Each number is 50 + 12 x the weight over its row's rms, rounded and kept within 0 to 99. Layers, rows and columns count from 0. The size before them is the row's rms in percent of the matrix's.

# layer 2 attention output, 256x384, rms 0.0778, rows 0-54, columns 128-255
092:47 37 52 65 46 57 46 30 42 50 54 65 65 42 64 46 26 49 46 33 49 66 35 50 39 70 53 61 35 69 35 37 44 65 45 46 30 47 60 54 63 47 62 45 41 44 47 41 38 49 63 61 27 53 67 33 67 56 51 56 53 62 50 32 52 35 54 48 66 41 33 61 53 32 47 56 47 64 54 50 41 66 47 49 53 46 43 54 63 43 69 45 39 46 57 59 71 33 38 38 57 51 45 69 66 51 48 55 67 40 40 49 33 41 52 47 63 51 54 39 48 52 38 56 50 57 41 59
095:65 32 58 51 32 62 35 85 47 49 23 49 40 61 45 45 59 63 56 64 53 56 37 39 60 43 63 65 79 65 41 57 40 38 47 44 65 45 57 46 32 53 39 61 54 46 60 62 58 30 48 41 74 47 76 54 45 33 43 51 33 55 61 59 40 63 53 44 57 41 46 42 34 60 42 46 53 69 33 51 29 51 72 41 46 46 43 38 46 47 50 51 41 38 64 64 37 29 52 35 62 72 51 53 51 53 63 44 73 49 47 47 51 56 61 68 52 60 42 59 45 60 61 39 59 39 50 54
095:22 51 85 78 47 66 52 33 53 46 45 66 65 70 44 41 44 46 52 36 69 65 28 57 55 71 58 72 61 50 65 64 38 42 49 67 25 87 63 43 66 58 66 63 59 62 54 32 37 59 76 68 58 35 63 44 73 49 50 36 48 50 36 61 50 55 40 53 58 36 46 52 42 48 41 32 79 40 41 39 52 43 75 43 36 55 59 41 43 60 47 45 52 45 44 36 58 50 55 52 39 50 58 39 64 50 59 56 40 30 73 36 37 42 57 47 39 42 54 52 39 50 31 41 46 74 45 47
083:52 58 39 58 42 51 61 58 62 63 67 47 56 72 58 58 47 56 62 47 58 53 73 38 52 42 28 46 60 47 62 65 52 67 41 33 60 38 35 55 53 39 47 28 64 48 56 58 52 53 37 38 47 64 35 40 41 59 55 55 68 45 49 45 64 32 51 61 59 54 56 42 48 45 49 60 49 34 60 43 49 42 32 56 43 45 65 64 31 59 43 43 36 37 44 70 48 54 22 62 39 49 43 58 28 60 54 61 51 50 33 44 54 52 58 40 53 57 54 52 46 57 39 59 41 63 64 71
085:48 58 38 74 44 59 47 44 56 41 53 53 41 50 73 63 44 54 41 68 51 48 68 56 57 41 41 61 49 32 45 66 43 56 68 39 64 63 45 55 45 33 45 48 49 61 51 59 60 48 64 49 61 47 50 50 55 32 41 43 63 42 49 55 48 39 51 33 58 56 53 45 43 58 40 58 42 62 73 52 61 73 45 40 35 43 61 56 59 57 64 51 38 67 53 49 65 45 53 21 34 50 48 29 58 14 49 42 67 13 65 47 26 29 46 48 32 33 30 79 52 50 56 50 67 96 49 37
093:44 53 44 60 53 58 65 49 82 81 40 42 56 51 39 65 45 60 32 27 61 58 53 42 57 55 56 48 54 56 64 44 46 50 40 50 55 42 54 36 60 61 39 64 44 49 52 48 39 49 56 64 56 53 56 44 59 49 59 64 55 54 64 54 50 50 51 47 52 51 71 52 69 53 46 39 46 35 40 51 54 69 63 54 68 59 37 42 39 51 35 42 60 59 50 37 45 61 49 44 23 59 38 45 40 14 62 43 40 45 67 55 49 61 56 45 37 57 66 53 50 60 38 57 42 54 38 73
091:46 62 60 40 45 52 64 54 39 46 40 52 47 38 69 45 52 63 50 50 60 46 56 48 51 31 52 50 55 59 63 57 49 37 40 41 54 48 55 53 45 53 29 50 41 50 44 49 56 53 36 34 63 37 51 58 39 53 51 29 38 51 63 57 55 48 55 23 55 47 55 48 30 71 52 45 22 66 75 45 52 69 46 59 61 31 36 47 59 38 70 36 33 72 33 39 43 36 49 41 57 57 55 56 66 29 65 52 46 31 44 40 39 56 59 48 59 50 42 95 49 63 46 62 54 78 46 50
123:67 55 49 50 66 66 52 57 48 70 47 52 49 42 46 48 48 40 58 60 25 63 44 51 75 37 53 61 55 49 40 45 41 31 64 51 48 34 42 64 45 46 57 55 43 51 40 41 54 54 49 48 37 47 49 45 44 55 48 23 31 46 43 39 94 74 64 74 49 60 35 50 60 35 72 15 66 56 33 53 52 29 50 47 74 64 55 44 40 51 61 63 69 56 78 56 45 44 39 52 65 51 61 49 35 45 43 30 53 48 61 58 52 55 54 50 56 47 64 64 51 47 61 53 43 51 33 58
127:60 52 82 77 42 44 54 55 48 72 41 57 54 59 50 30 44 64 43 61 63 50 39 59 52 36 72 31 71 59 50 58 56 50 48 43 53 41 38 61 43 46 58 41 48 40 43 44 54 54 43 57 51 44 50 53 41 63 44 57 62 43 45 46 25 50 37 66 36 36 44 49 52 64 32 45 30 57 43 52 46 40 76 70 21 48 47 34 53 74 44 56 37 44 53 28 51 57 57 54 72 68 56 50 54 64 55 50 52 44 31 52 65 49 61 61 53 71 51 46 28 56 34 48 61 37 72 57
124:67 44 63 34 44 43 85 54 34 49 53 36 71 49 56 59 56 62 36 62 53 40 58 46 45 38 36 55 36 58 46 58 46 32 46 49 42 51 56 56 62 66 32 63 45 40 57 54 39 52 42 61 51 29 51 47 58 46 66 58 29 55 71 81 28 38 50 57 54 29 54 46 45 54 44 54 53 39 55 50 34 42 54 55 33 42 49 66 39 59 40 55 64 37 47 64 43 60 42 62 52 51 52 64 30 47 54 60 47 64 51 46 55 58 42 48 59 59 54 20 62 48 54 38 52 26 62 44
081:72 53 55 61 52 63 43 38 48 29 34 71 42 34 33 47 61 65 38 42 55 51 64 50 45 51 33 63 45 37 51 41 60 58 56 38 53 41 44 60 42 43 59 45 29 48 50 55 59 54 57 38 48 52 41 61 39 54 39 45 38 40 41 38 58 53 50 59 52 41 32 63 59 48 56 65 46 63 52 73 49 63 46 71 67 47 53 47 51 49 64 56 60 53 64 53 62 38 55 39 49 55 52 56 66 61 54 24 48 25 55 56 35 42 44 48 36 48 61 55 54 44 52 72 54 41 23 29
128:15 61 63 46 61 54 67 57 58 65 65 38 55 67 60 59 69 60 46 44 48 53 57 59 54 50 34 34 68 50 61 56 44 59 43 48 52 47 57 63 64 45 47 47 49 51 47 56 46 48 43 61 45 31 44 37 44 45 79 56 58 55 69 46 51 35 55 49 56 60 82 52 64 50 50 68 43 53 56 37 36 70 42 52 54 59 27 41 50 43 55 56 54 40 54 55 50 47 39 61 39 40 47 32 58 37 46 37 39 47 57 59 38 59 54 47 62 42 50 68 46 57 41 63 44 73 51 58
095:39 38 64 33 29 44 66 82 43 57 63 45 66 39 48 27 54 80 61 47 45 39 58 35 70 36 62 68 45 55 59 49 50 31 33 47 57 48 51 50 34 50 27 54 46 47 48 50 59 41 28 28 64 53 50 59 41 56 48 57 30 49 60 45 52 55 45 50 63 57 56 57 67 39 57 38 55 40 45 48 62 41 51 53 56 40 62 59 49 47 33 33 66 53 49 54 30 50 72 37 33 63 46 49 32 45 59 70 41 64 64 45 53 72 59 64 50 49 29 66 48 56 42 34 71 49 39 50
093:57 69 27 60 48 46 33 32 49 57 65 46 52 51 72 66 67 54 43 61 29 51 48 30 50 50 53 49 25 44 46 38 52 63 50 60 59 34 34 57 36 46 47 47 58 33 52 51 55 32 45 54 41 47 39 45 53 46 57 74 52 65 39 50 41 57 34 56 46 57 46 58 61 38 57 51 51 61 40 62 55 37 38 66 49 43 51 50 59 63 72 64 36 48 82 48 53 45 52 46 63 41 38 31 52 54 54 64 61 55 35 41 60 36 45 48 41 62 73 52 50 49 60 63 66 33 61 41
099:67 37 39 53 59 40 45 73 42 23 62 49 38 66 45 73 71 38 35 67 59 44 53 54 25 52 51 50 28 65 52 59 69 49 34 62 43 53 40 55 56 48 60 40 66 47 69 44 61 71 26 53 46 60 30 72 45 58 34 32 34 39 45 55 57 61 33 50 31 71 36 54 55 55 63 47 47 59 29 55 66 50 61 59 65 58 70 31 41 38 52 50 36 58 53 36 52 62 71 43 50 42 77 51 64 51 48 67 31 64 51 51 23 80 44 46 37 47 57 60 60 38 51 31 56 50 41 23
114:62 37 50 48 65 46 38 57 66 53 42 48 50 54 48 47 62 55 45 36 56 57 62 48 54 56 48 41 36 66 58 26 38 66 44 49 42 60 54 43 52 60 49 66 74 40 64 47 56 38 55 60 57 59 60 40 68 57 46 58 52 58 56 71 27 30 66 58 48 45 36 54 55 55 47 63 42 51 49 56 43 46 58 62 50 49 55 44 56 69 67 53 49 28 53 53 47 42 31 54 66 53 57 53 52 56 57 40 37 59 49 28 58 63 64 56 51 56 81 45 41 60 40 62 66 36 77 48
083:71 41 42 43 42 49 45 53 42 50 51 52 27 51 49 36 40 69 49 68 55 53 52 50 37 53 62 38 48 47 66 55 39 39 49 61 37 62 59 38 52 65 52 71 45 40 42 43 51 38 41 55 57 43 46 37 50 53 46 38 52 63 43 70 52 60 44 39 57 56 42 50 38 44 47 39 59 48 47 44 64 61 38 48 57 68 56 48 55 37 61 65 46 36 45 46 38 48 39 66 68 58 63 63 47 49 59 56 56 57 27 29 58 71 68 59 67 58 40 50 35 57 41 64 63 44 74 40
113:46 60 41 69 64 60 36 57 69 71 48 69 66 48 45 73 42 39 36 49 35 48 49 48 70 42 54 60 64 32 24 34 38 59 58 36 57 32 42 46 36 36 59 43 52 36 47 42 65 36 41 43 42 63 34 41 27 57 47 62 53 62 35 45 55 32 71 46 62 42 45 32 45 37 58 48 60 46 65 56 42 56 45 58 60 40 62 58 55 50 50 54 41 51 48 71 54 31 12 57 64 53 62 68 40 56 45 49 60 44 53 54 58 61 54 50 68 52 50 45 54 53 53 61 46 54 65 48
118:19 48 35 56 49 57 55 44 49 40 61 55 41 57 74 31 68 69 53 46 46 38 52 35 49 45 56 47 29 46 59 47 39 42 57 44 58 65 55 35 44 50 46 61 48 43 39 52 57 51 61 29 61 40 66 64 38 42 59 54 12 47 50 64 51 66 20 57 63 30 72 49 46 41 41 48 58 44 39 61 37 46 59 63 57 57 57 39 35 56 58 50 26 49 34 50 50 46 58 31 52 44 26 34 63 56 45 77 47 43 54 49 56 60 41 33 34 46 59 56 58 41 59 66 45 47 37 40
099:65 43 52 31 40 46 62 60 46 57 42 32 47 41 34 65 41 71 43 62 48 44 61 43 44 48 55 48 43 67 41 39 56 62 59 50 60 40 48 66 34 63 38 67 31 55 48 54 46 55 51 56 59 30 44 68 71 43 40 63 54 42 63 62 46 46 60 46 49 53 56 46 82 57 38 52 63 40 58 48 47 61 60 58 64 52 43 42 61 27 46 30 48 51 59 55 52 55 55 54 49 64 48 54 51 54 62 53 57 80 48 41 53 53 65 65 72 52 29 40 35 50 46 41 54 46 64 33
088:44 33 55 37 46 55 58 68 29 48 48 52 30 59 55 28 59 61 65 56 60 51 60 54 66 47 67 46 59 77 53 53 59 65 41 57 55 54 44 54 49 51 67 51 50 41 53 33 47 42 66 56 66 55 61 66 64 54 41 60 46 40 46 54 57 49 34 57 43 59 48 41 57 66 47 57 45 52 56 52 52 61 41 48 61 52 39 50 45 44 62 40 23 36 44 57 41 61 67 46 61 48 58 47 40 45 54 75 63 77 50 50 50 64 49 54 52 50 37 46 57 38 37 43 52 70 25 47
093:32 53 35 63 46 43 63 61 52 42 64 46 57 69 50 72 76 32 44 47 60 42 34 34 42 59 61 61 23 47 57 69 47 51 47 52 62 72 53 30 40 49 50 50 40 44 48 59 53 43 70 58 55 66 58 64 62 50 41 67 43 53 46 62 36 55 53 52 43 41 37 25 45 46 39 34 50 45 28 42 59 73 36 54 35 47 24 68 63 74 36 10 23 40 51 54 38 56 52 34 53 37 38 40 52 51 50 61 41 54 69 48 39 61 36 47 30 45 63 55 62 43 51 45 59 57 53 51
113:53 50 57 25 58 52 62 59 45 43 46 31 48 67 53 69 53 59 43 41 50 42 64 40 48 42 47 38 44 49 62 53 31 46 42 36 49 40 50 51 46 47 43 47 56 45 37 62 57 51 29 53 38 51 54 29 48 57 59 48 40 70 64 43 48 47 46 44 58 45 46 66 54 49 54 36 47 35 38 47 36 51 52 56 43 53 48 64 47 54 45 39 66 45 72 63 56 50 51 51 50 63 34 62 38 59 67 61 44 61 47 39 58 61 78 66 65 67 42 47 30 61 40 52 53 34 58 38
098:29 38 32 41 73 53 59 68 55 51 60 67 52 43 36 55 62 44 55 52 56 61 50 53 56 58 38 44 54 54 64 40 46 49 47 56 65 53 52 58 38 54 45 55 63 40 72 47 71 47 59 26 68 52 47 64 50 45 44 44 30 46 41 56 44 63 55 60 32 52 41 44 49 50 46 45 65 43 34 57 35 56 60 42 52 51 51 50 38 44 35 49 68 56 50 63 35 57 51 55 38 57 44 53 47 40 56 41 30 39 75 54 41 82 48 48 43 50 46 43 54 52 53 42 56 50 48 34
091:55 31 41 32 48 28 41 72 41 42 63 61 43 49 44 72 41 51 51 59 41 42 53 41 54 57 33 67 51 57 62 59 58 42 36 50 51 55 47 57 33 50 36 54 41 51 56 52 60 59 50 45 44 45 42 52 47 55 36 37 37 42 68 51 59 63 59 47 47 59 37 43 59 50 46 29 26 32 41 43 54 73 44 59 56 58 33 58 78 34 33 33 47 49 50 41 51 48 54 50 53 55 80 66 50 40 61 67 57 60 45 38 48 49 61 55 77 57 36 54 48 59 42 42 62 61 69 47
104:43 65 35 36 59 20 58 57 48 36 79 39 46 61 47 64 54 35 54 58 41 36 67 38 63 64 34 52 32 53 30 52 58 48 50 54 48 60 48 33 51 54 42 57 55 64 59 64 53 52 63 57 43 59 40 51 56 49 50 51 43 56 63 60 37 59 59 37 48 41 45 80 50 51 28 63 58 35 48 63 65 53 53 47 38 65 56 53 38 36 58 45 47 43 30 43 45 70 56 51 42 37 49 26 46 54 36 74 43 67 63 40 50 46 43 44 42 45 49 41 61 42 72 38 44 51 48 51
100:72 47 51 21 59 45 49 47 60 49 53 41 63 32 44 58 58 74 56 48 62 39 71 56 29 48 40 44 45 38 62 55 43 56 38 61 54 49 55 38 61 71 35 46 71 41 63 49 47 34 42 62 70 52 58 43 57 41 59 62 48 58 42 82 62 39 42 53 54 67 55 51 36 34 51 49 58 57 56 36 59 42 23 45 67 46 40 43 44 45 52 49 40 53 46 52 73 41 47 56 56 57 49 48 52 66 56 57 47 59 35 43 49 44 53 51 63 63 39 40 48 54 60 52 57 33 64 25
108:62 65 33 44 61 45 41 43 51 46 59 64 53 40 41 53 45 44 32 38 40 44 52 56 43 53 52 39 51 38 47 24 58 54 47 57 51 48 43 51 48 34 57 35 62 58 49 52 60 60 53 36 43 52 42 60 39 65 35 47 52 41 22 41 66 66 59 51 29 89 38 50 54 57 52 45 68 45 44 51 65 45 51 33 52 40 72 56 41 54 58 51 47 63 65 38 56 58 71 49 33 51 56 36 65 47 43 51 47 50 60 52 48 74 39 50 47 42 42 64 53 46 59 39 60 42 66 42
113:46 67 55 61 51 41 69 20 41 40 56 54 47 73 72 40 50 67 49 40 50 34 58 51 57 55 48 58 52 55 49 61 41 34 52 46 37 49 49 44 50 56 37 63 31 55 49 60 44 58 66 53 49 50 37 41 56 46 53 42 65 59 54 55 53 67 48 52 44 55 43 64 72 51 54 49 41 34 49 56 53 50 67 66 53 53 60 43 51 40 57 41 46 42 49 58 48 53 53 52 40 44 67 47 43 38 52 47 50 61 43 47 46 52 56 48 59 42 55 41 51 57 20 32 57 55 53 60
118:47 39 52 62 59 67 62 42 65 49 26 46 51 46 38 40 32 52 43 62 44 68 44 59 53 44 62 56 50 41 56 33 30 54 62 42 55 80 56 51 55 46 56 54 52 44 35 56 56 54 57 39 67 57 61 48 62 45 46 43 63 52 47 60 52 36 64 39 62 41 44 37 25 37 52 55 55 46 63 37 35 47 41 35 64 58 53 73 62 62 54 42 54 38 35 56 48 33 55 47 50 51 43 37 43 41 55 43 59 36 47 57 38 39 65 48 36 50 49 48 42 63 37 41 35 67 50 48
080:64 29 48 43 49 36 69 62 31 32 45 65 58 39 40 47 25 44 71 57 64 46 59 52 32 70 52 63 63 58 64 71 43 51 30 56 59 49 51 48 50 56 53 61 46 45 63 44 53 42 48 61 52 30 63 59 49 46 57 39 27 52 73 55 48 34 48 54 67 37 44 54 36 42 35 39 57 67 56 37 42 34 49 61 58 42 30 35 61 53 44 53 43 46 42 52 50 61 47 52 64 68 41 48 60 48 58 62 66 49 57 39 65 49 57 61 57 57 57 59 42 62 60 56 41 48 75 45
102:61 79 48 55 46 61 82 40 70 50 46 40 46 41 43 28 45 47 41 58 47 44 65 45 62 50 52 63 64 54 72 61 44 48 43 41 44 42 53 43 62 55 41 51 54 42 54 58 46 40 27 54 52 67 54 46 48 63 62 41 59 54 54 43 66 61 57 52 44 68 58 42 46 55 61 60 40 52 60 44 64 54 48 48 37 51 76 49 50 72 47 56 65 35 48 40 54 57 55 68 61 44 39 39 48 50 50 54 58 46 33 55 75 31 54 51 40 53 44 56 46 59 67 47 51 46 48 54
110:57 56 55 61 63 79 39 43 54 45 34 70 38 49 51 24 46 53 78 42 55 52 53 42 61 57 52 40 65 40 50 71 58 55 55 66 26 70 50 49 62 57 71 59 40 38 52 35 29 43 61 62 41 39 54 65 63 53 46 58 46 51 49 57 31 56 47 55 37 41 57 42 54 40 63 52 36 60 72 41 54 20 40 52 30 42 42 55 64 71 49 56 70 44 44 58 55 56 37 57 41 47 43 33 55 53 33 64 59 53 51 40 65 54 51 49 60 47 43 45 46 53 54 40 50 50 58 54
084:65 51 50 77 46 77 60 49 34 63 26 59 56 51 49 55 54 42 59 68 43 54 29 47 48 44 73 44 62 52 42 39 49 50 60 49 50 49 45 59 44 54 48 65 36 58 41 55 52 56 35 55 36 54 45 47 41 50 32 21 33 42 63 33 63 51 58 48 42 68 47 53 64 61 56 43 38 65 26 45 53 58 61 44 55 56 50 50 42 52 53 44 41 57 76 56 49 52 44 50 63 73 67 67 47 56 51 24 50 41 41 44 54 79 63 68 77 51 54 64 36 55 33 40 47 41 57 54
097:79 44 68 48 52 38 45 27 39 65 51 65 52 22 69 38 35 36 52 60 48 42 37 62 71 50 54 53 45 44 51 30 49 55 72 47 50 56 49 60 45 40 49 68 22 54 48 52 38 33 77 50 54 50 64 49 58 35 41 51 57 51 82 54 32 26 57 72 36 52 47 57 59 64 32 74 22 64 47 47 36 55 65 39 58 34 31 36 45 53 76 57 69 71 54 36 43 34 33 57 53 51 55 51 60 53 59 48 53 34 55 46 42 50 47 44 53 48 57 51 58 50 47 64 59 67 41 58
096:70 58 35 65 56 63 32 23 45 36 41 36 34 57 57 37 55 46 67 58 50 47 42 45 42 57 38 51 45 65 42 48 67 49 74 40 41 60 32 72 46 55 77 64 28 38 49 51 45 65 52 54 23 38 39 77 55 34 30 30 38 45 67 64 48 27 68 54 39 55 44 56 44 47 53 75 46 48 47 54 50 28 48 55 35 38 63 49 39 58 55 44 56 49 51 69 58 49 49 38 43 49 46 38 51 46 41 45 60 44 47 49 47 34 47 46 35 42 62 41 51 38 54 49 47 47 41 49
104:73 79 41 52 60 52 43 24 53 48 33 32 50 43 56 49 53 42 70 46 50 47 47 63 42 49 54 26 45 59 51 38 47 52 61 29 76 21 44 47 30 50 28 41 42 39 35 85 60 46 46 39 58 75 57 61 34 50 36 53 53 52 43 58 41 49 33 44 46 45 42 59 53 47 47 69 37 43 56 71 63 52 60 72 33 54 58 52 30 65 62 27 26 66 26 60 58 53 62 45 67 48 51 45 47 61 57 44 44 54 46 58 60 48 45 41 52 60 47 42 51 53 15 44 40 56 62 70
090:46 39 24 32 31 37 49 52 52 49 54 41 41 63 57 41 47 43 38 50 48 54 43 45 67 49 62 50 49 36 69 50 63 54 54 57 49 49 41 65 51 44 58 49 33 54 45 55 57 51 30 52 32 46 37 62 39 52 70 58 48 51 63 31 47 50 63 59 42 45 41 46 30 59 30 65 36 49 42 35 44 66 50 45 40 50 27 67 65 45 46 30 48 47 39 66 44 60 53 55 52 35 22 41 47 51 22 62 37 58 63 65 67 44 32 36 60 35 38 56 69 37 75 54 42 62 44 69
103:33 49 47 52 59 39 64 26 40 57 45 45 38 52 52 46 50 49 31 58 25 34 55 55 39 53 47 52 35 53 69 33 49 63 70 51 54 57 41 70 41 51 58 75 39 28 53 48 52 49 43 57 55 36 46 52 67 44 43 41 53 45 64 63 46 61 53 71 42 52 44 50 64 30 44 48 58 62 33 47 24 62 59 72 58 48 42 48 59 50 60 65 64 48 71 55 51 43 32 77 65 48 60 61 74 45 54 36 57 25 30 26 60 62 52 45 39 40 62 67 48 42 38 57 54 53 43 42
100:50 47 50 50 60 57 46 56 50 49 54 51 63 54 29 39 64 55 77 81 44 43 71 35 57 28 47 38 49 44 59 61 54 36 33 54 68 24 63 39 35 62 17 65 44 45 50 52 51 21 43 27 77 64 49 50 33 50 61 61 49 59 56 40 54 46 49 60 26 70 59 50 58 63 51 61 18 37 55 79 53 37 60 56 41 42 54 36 32 32 49 32 57 72 50 39 32 47 60 65 57 34 65 63 32 46 45 45 47 43 35 71 62 47 32 44 51 47 37 33 67 42 48 52 47 35 43 49
092:40 47 54 37 86 48 45 41 64 60 38 69 50 47 46 49 59 59 49 31 59 68 40 56 67 50 23 28 32 35 57 47 59 45 57 39 64 47 43 58 35 34 35 42 48 50 48 55 70 47 42 48 64 56 56 37 39 53 44 44 55 49 49 42 63 59 51 50 74 31 36 48 56 34 51 55 58 68 49 60 42 67 59 54 56 66 41 42 41 61 59 60 46 60 52 55 27 40 52 35 54 37 50 54 66 39 50 22 34 38 58 65 31 65 37 45 38 42 53 65 59 55 48 77 47 68 36 60
101:46 72 66 67 67 47 43 69 67 48 37 45 16 35 67 63 73 48 41 57 39 50 57 37 61 25 31 46 50 53 60 42 47 52 53 42 45 47 42 57 55 45 66 49 60 54 53 50 56 53 46 44 20 36 42 49 31 62 64 45 35 55 55 35 64 39 49 39 61 72 55 49 23 55 50 55 42 55 58 46 38 53 47 43 51 55 43 38 36 60 52 55 31 45 35 55 51 46 44 72 54 51 67 45 32 54 52 48 48 56 27 50 46 44 69 51 81 53 48 61 38 61 50 41 35 70 55 60
092:34 57 44 39 46 69 49 49 68 39 59 52 46 45 47 50 53 54 72 48 60 63 40 39 47 44 32 45 46 38 55 58 52 52 56 54 68 54 57 52 44 49 42 42 55 62 64 38 50 62 66 34 56 65 61 44 41 35 53 36 59 45 57 38 60 60 48 38 53 44 40 53 41 38 47 33 78 50 56 50 63 60 36 46 58 70 27 60 45 32 56 39 36 67 50 52 51 33 46 37 51 35 45 56 65 36 46 34 42 55 71 54 40 65 39 43 42 43 48 64 57 50 51 74 50 53 46 44
085:35 48 78 49 38 42 35 47 64 56 63 64 60 63 63 39 63 40 41 59 47 45 40 63 68 57 42 65 46 55 35 33 56 50 59 66 43 68 48 45 58 51 68 51 45 77 43 37 32 56 60 72 46 35 55 49 67 51 60 55 58 50 34 39 65 45 48 58 50 41 59 38 50 64 50 37 40 49 56 45 51 49 55 41 55 33 41 44 55 50 53 37 55 62 50 36 39 38 55 45 36 40 50 44 43 52 48 56 53 36 52 51 38 42 44 56 44 34 33 57 56 47 54 35 77 66 42 58
084:30 51 36 59 48 40 55 26 41 51 59 47 51 66 65 56 44 34 47 68 51 50 52 46 57 58 52 55 48 37 42 54 62 66 57 54 60 25 42 59 46 34 59 31 49 64 47 45 51 58 52 49 43 43 40 47 45 56 38 52 68 37 44 38 64 41 50 55 44 61 40 30 43 32 46 55 51 34 53 39 58 63 39 46 68 37 59 58 43 47 62 48 55 80 45 33 57 58 40 69 50 50 59 67 52 66 60 54 54 44 49 32 62 28 46 48 58 58 61 44 55 41 59 46 57 33 45 24
106:48 45 46 65 34 64 56 42 45 55 29 35 44 31 53 38 31 60 59 60 56 58 64 44 44 51 49 50 70 52 67 54 50 47 58 54 68 40 47 61 36 58 41 54 49 40 46 46 45 48 63 49 54 67 52 66 45 40 39 44 33 47 52 34 50 57 50 43 30 74 50 45 58 65 40 50 46 19 40 49 61 62 55 30 40 58 42 45 42 40 36 46 52 62 55 46 40 63 53 56 32 49 38 57 37 41 38 39 49 58 43 74 52 60 38 42 43 46 34 28 63 43 53 37 41 51 35 51
088:39 56 25 38 52 41 35 54 44 47 76 52 26 57 55 44 47 33 56 42 46 45 49 64 46 74 83 72 53 70 41 71 50 54 46 35 44 52 51 46 36 40 68 51 48 50 51 60 50 53 72 45 46 55 68 50 55 55 26 44 52 42 59 46 60 54 52 50 58 39 21 60 55 45 55 68 53 51 27 62 35 64 54 84 50 52 61 41 46 40 64 43 45 43 52 67 61 47 48 39 55 52 46 55 60 57 47 37 62 49 49 45 30 35 51 45 50 45 58 52 44 44 40 58 36 64 44 56
092:46 38 75 55 33 51 37 62 60 42 51 47 66 61 36 39 55 35 75 42 54 40 69 60 20 67 58 50 83 60 97 61 37 55 37 48 43 57 64 40 53 47 56 42 48 46 42 46 40 53 46 50 59 56 63 59 51 37 46 56 66 51 59 48 36 50 44 53 44 31 64 59 40 31 51 64 49 59 53 45 24 46 47 59 66 61 40 30 50 43 43 68 37 24 41 77 57 35 51 56 48 49 44 43 64 63 38 51 62 56 48 49 59 57 41 44 40 47 59 37 56 42 27 46 34 33 53 30
106:37 46 18 40 37 43 26 69 43 31 63 61 44 23 31 54 73 21 62 44 52 78 51 40 56 73 49 51 41 61 50 45 63 70 46 58 40 40 45 51 53 49 71 48 55 53 57 47 51 38 54 67 41 60 60 31 52 58 54 57 50 53 54 33 57 54 41 49 56 47 47 53 63 52 50 43 58 70 41 53 47 67 45 55 68 60 36 49 61 36 42 54 58 48 58 55 40 59 50 45 44 40 51 46 68 29 41 48 45 48 60 45 39 56 43 47 40 41 51 71 52 49 77 59 51 61 41 58
112:59 59 40 60 65 62 54 47 66 40 53 24 68 53 47 51 54 26 57 62 53 42 68 39 37 58 43 51 51 58 47 52 50 65 38 42 44 37 52 48 56 52 55 35 57 39 47 53 44 45 48 58 59 78 60 28 59 56 47 50 63 51 34 49 45 36 34 61 27 52 57 71 59 51 67 67 40 12 50 67 63 40 57 73 52 36 60 49 26 50 61 37 63 49 41 63 69 57 57 75 61 45 60 50 29 69 50 48 53 64 34 42 62 39 46 49 50 61 47 29 51 42 43 66 50 15 58 56
097:45 63 50 72 60 56 33 70 50 41 60 27 58 28 60 39 51 47 73 41 44 57 54 27 47 32 49 61 47 47 47 61 40 52 54 41 49 34 60 52 51 32 31 39 40 55 43 66 53 45 30 17 38 56 55 33 44 60 69 82 39 59 50 37 59 63 54 54 60 48 48 34 63 58 32 50 65 40 45 37 36 54 32 46 59 44 47 54 60 60 44 42 51 51 66 61 60 48 56 35 33 51 20 57 48 58 53 41 42 62 55 55 34 39 55 44 37 56 57 47 48 61 70 60 39 27 35 54
087:58 51 47 99 34 71 46 47 48 60 35 58 55 46 42 43 29 44 61 43 51 46 38 44 50 55 71 71 69 45 42 54 68 76 52 57 51 49 46 61 54 47 59 47 51 60 54 39 41 59 63 62 58 52 72 46 65 61 34 54 60 34 48 33 61 47 36 66 50 40 28 46 42 43 52 41 41 52 36 61 48 47 39 47 54 56 53 38 40 44 42 57 59 50 53 44 42 62 49 60 50 40 59 47 41 39 33 47 35 46 46 60 44 43 40 38 38 45 55 40 59 45 45 30 49 58 56 61
108:92 53 36 40 48 45 55 40 43 44 42 54 45 40 55 50 37 66 55 30 49 42 62 66 34 46 50 42 64 40 63 33 29 34 49 55 59 42 59 42 56 69 45 50 69 22 42 65 43 43 45 51 65 49 64 53 46 44 49 42 46 55 32 73 55 49 36 53 47 62 59 42 74 53 77 52 43 33 70 78 75 39 50 68 46 43 81 42 32 69 47 44 21 56 52 53 56 38 45 59 59 40 65 40 47 72 39 56 57 72 33 56 71 34 47 54 56 42 29 42 45 47 37 59 57 48 77 54
100:45 48 55 51 55 56 41 47 57 37 38 76 51 38 44 55 50 46 49 44 66 58 63 52 48 56 47 32 57 43 54 30 32 43 35 57 38 56 71 28 66 69 50 66 56 23 54 33 47 18 53 67 81 72 71 41 60 34 64 41 55 80 54 68 30 50 57 40 44 44 57 52 44 59 26 64 31 53 51 37 55 61 47 29 34 56 40 52 66 62 54 39 38 47 59 45 58 39 48 42 48 55 35 53 53 44 59 52 47 32 52 49 55 38 47 50 37 49 59 67 47 59 47 66 66 51 57 48
073:46 58 51 35 53 47 53 59 36 66 32 44 29 43 54 42 42 50 55 33 53 46 48 57 54 62 53 42 78 43 35 49 38 52 51 58 49 54 59 58 64 44 43 51 44 50 37 42 44 45 57 53 43 50 53 45 61 44 63 55 43 59 39 29 58 66 57 55 36 68 40 41 42 57 41 35 60 48 55 68 58 46 46 28 42 43 39 58 65 63 51 61 51 48 57 45 59 49 48 52 59 40 63 60 50 44 55 52 67 58 34 46 63 48 47 59 36 48 29 62 55 61 67 62 56 50 72 27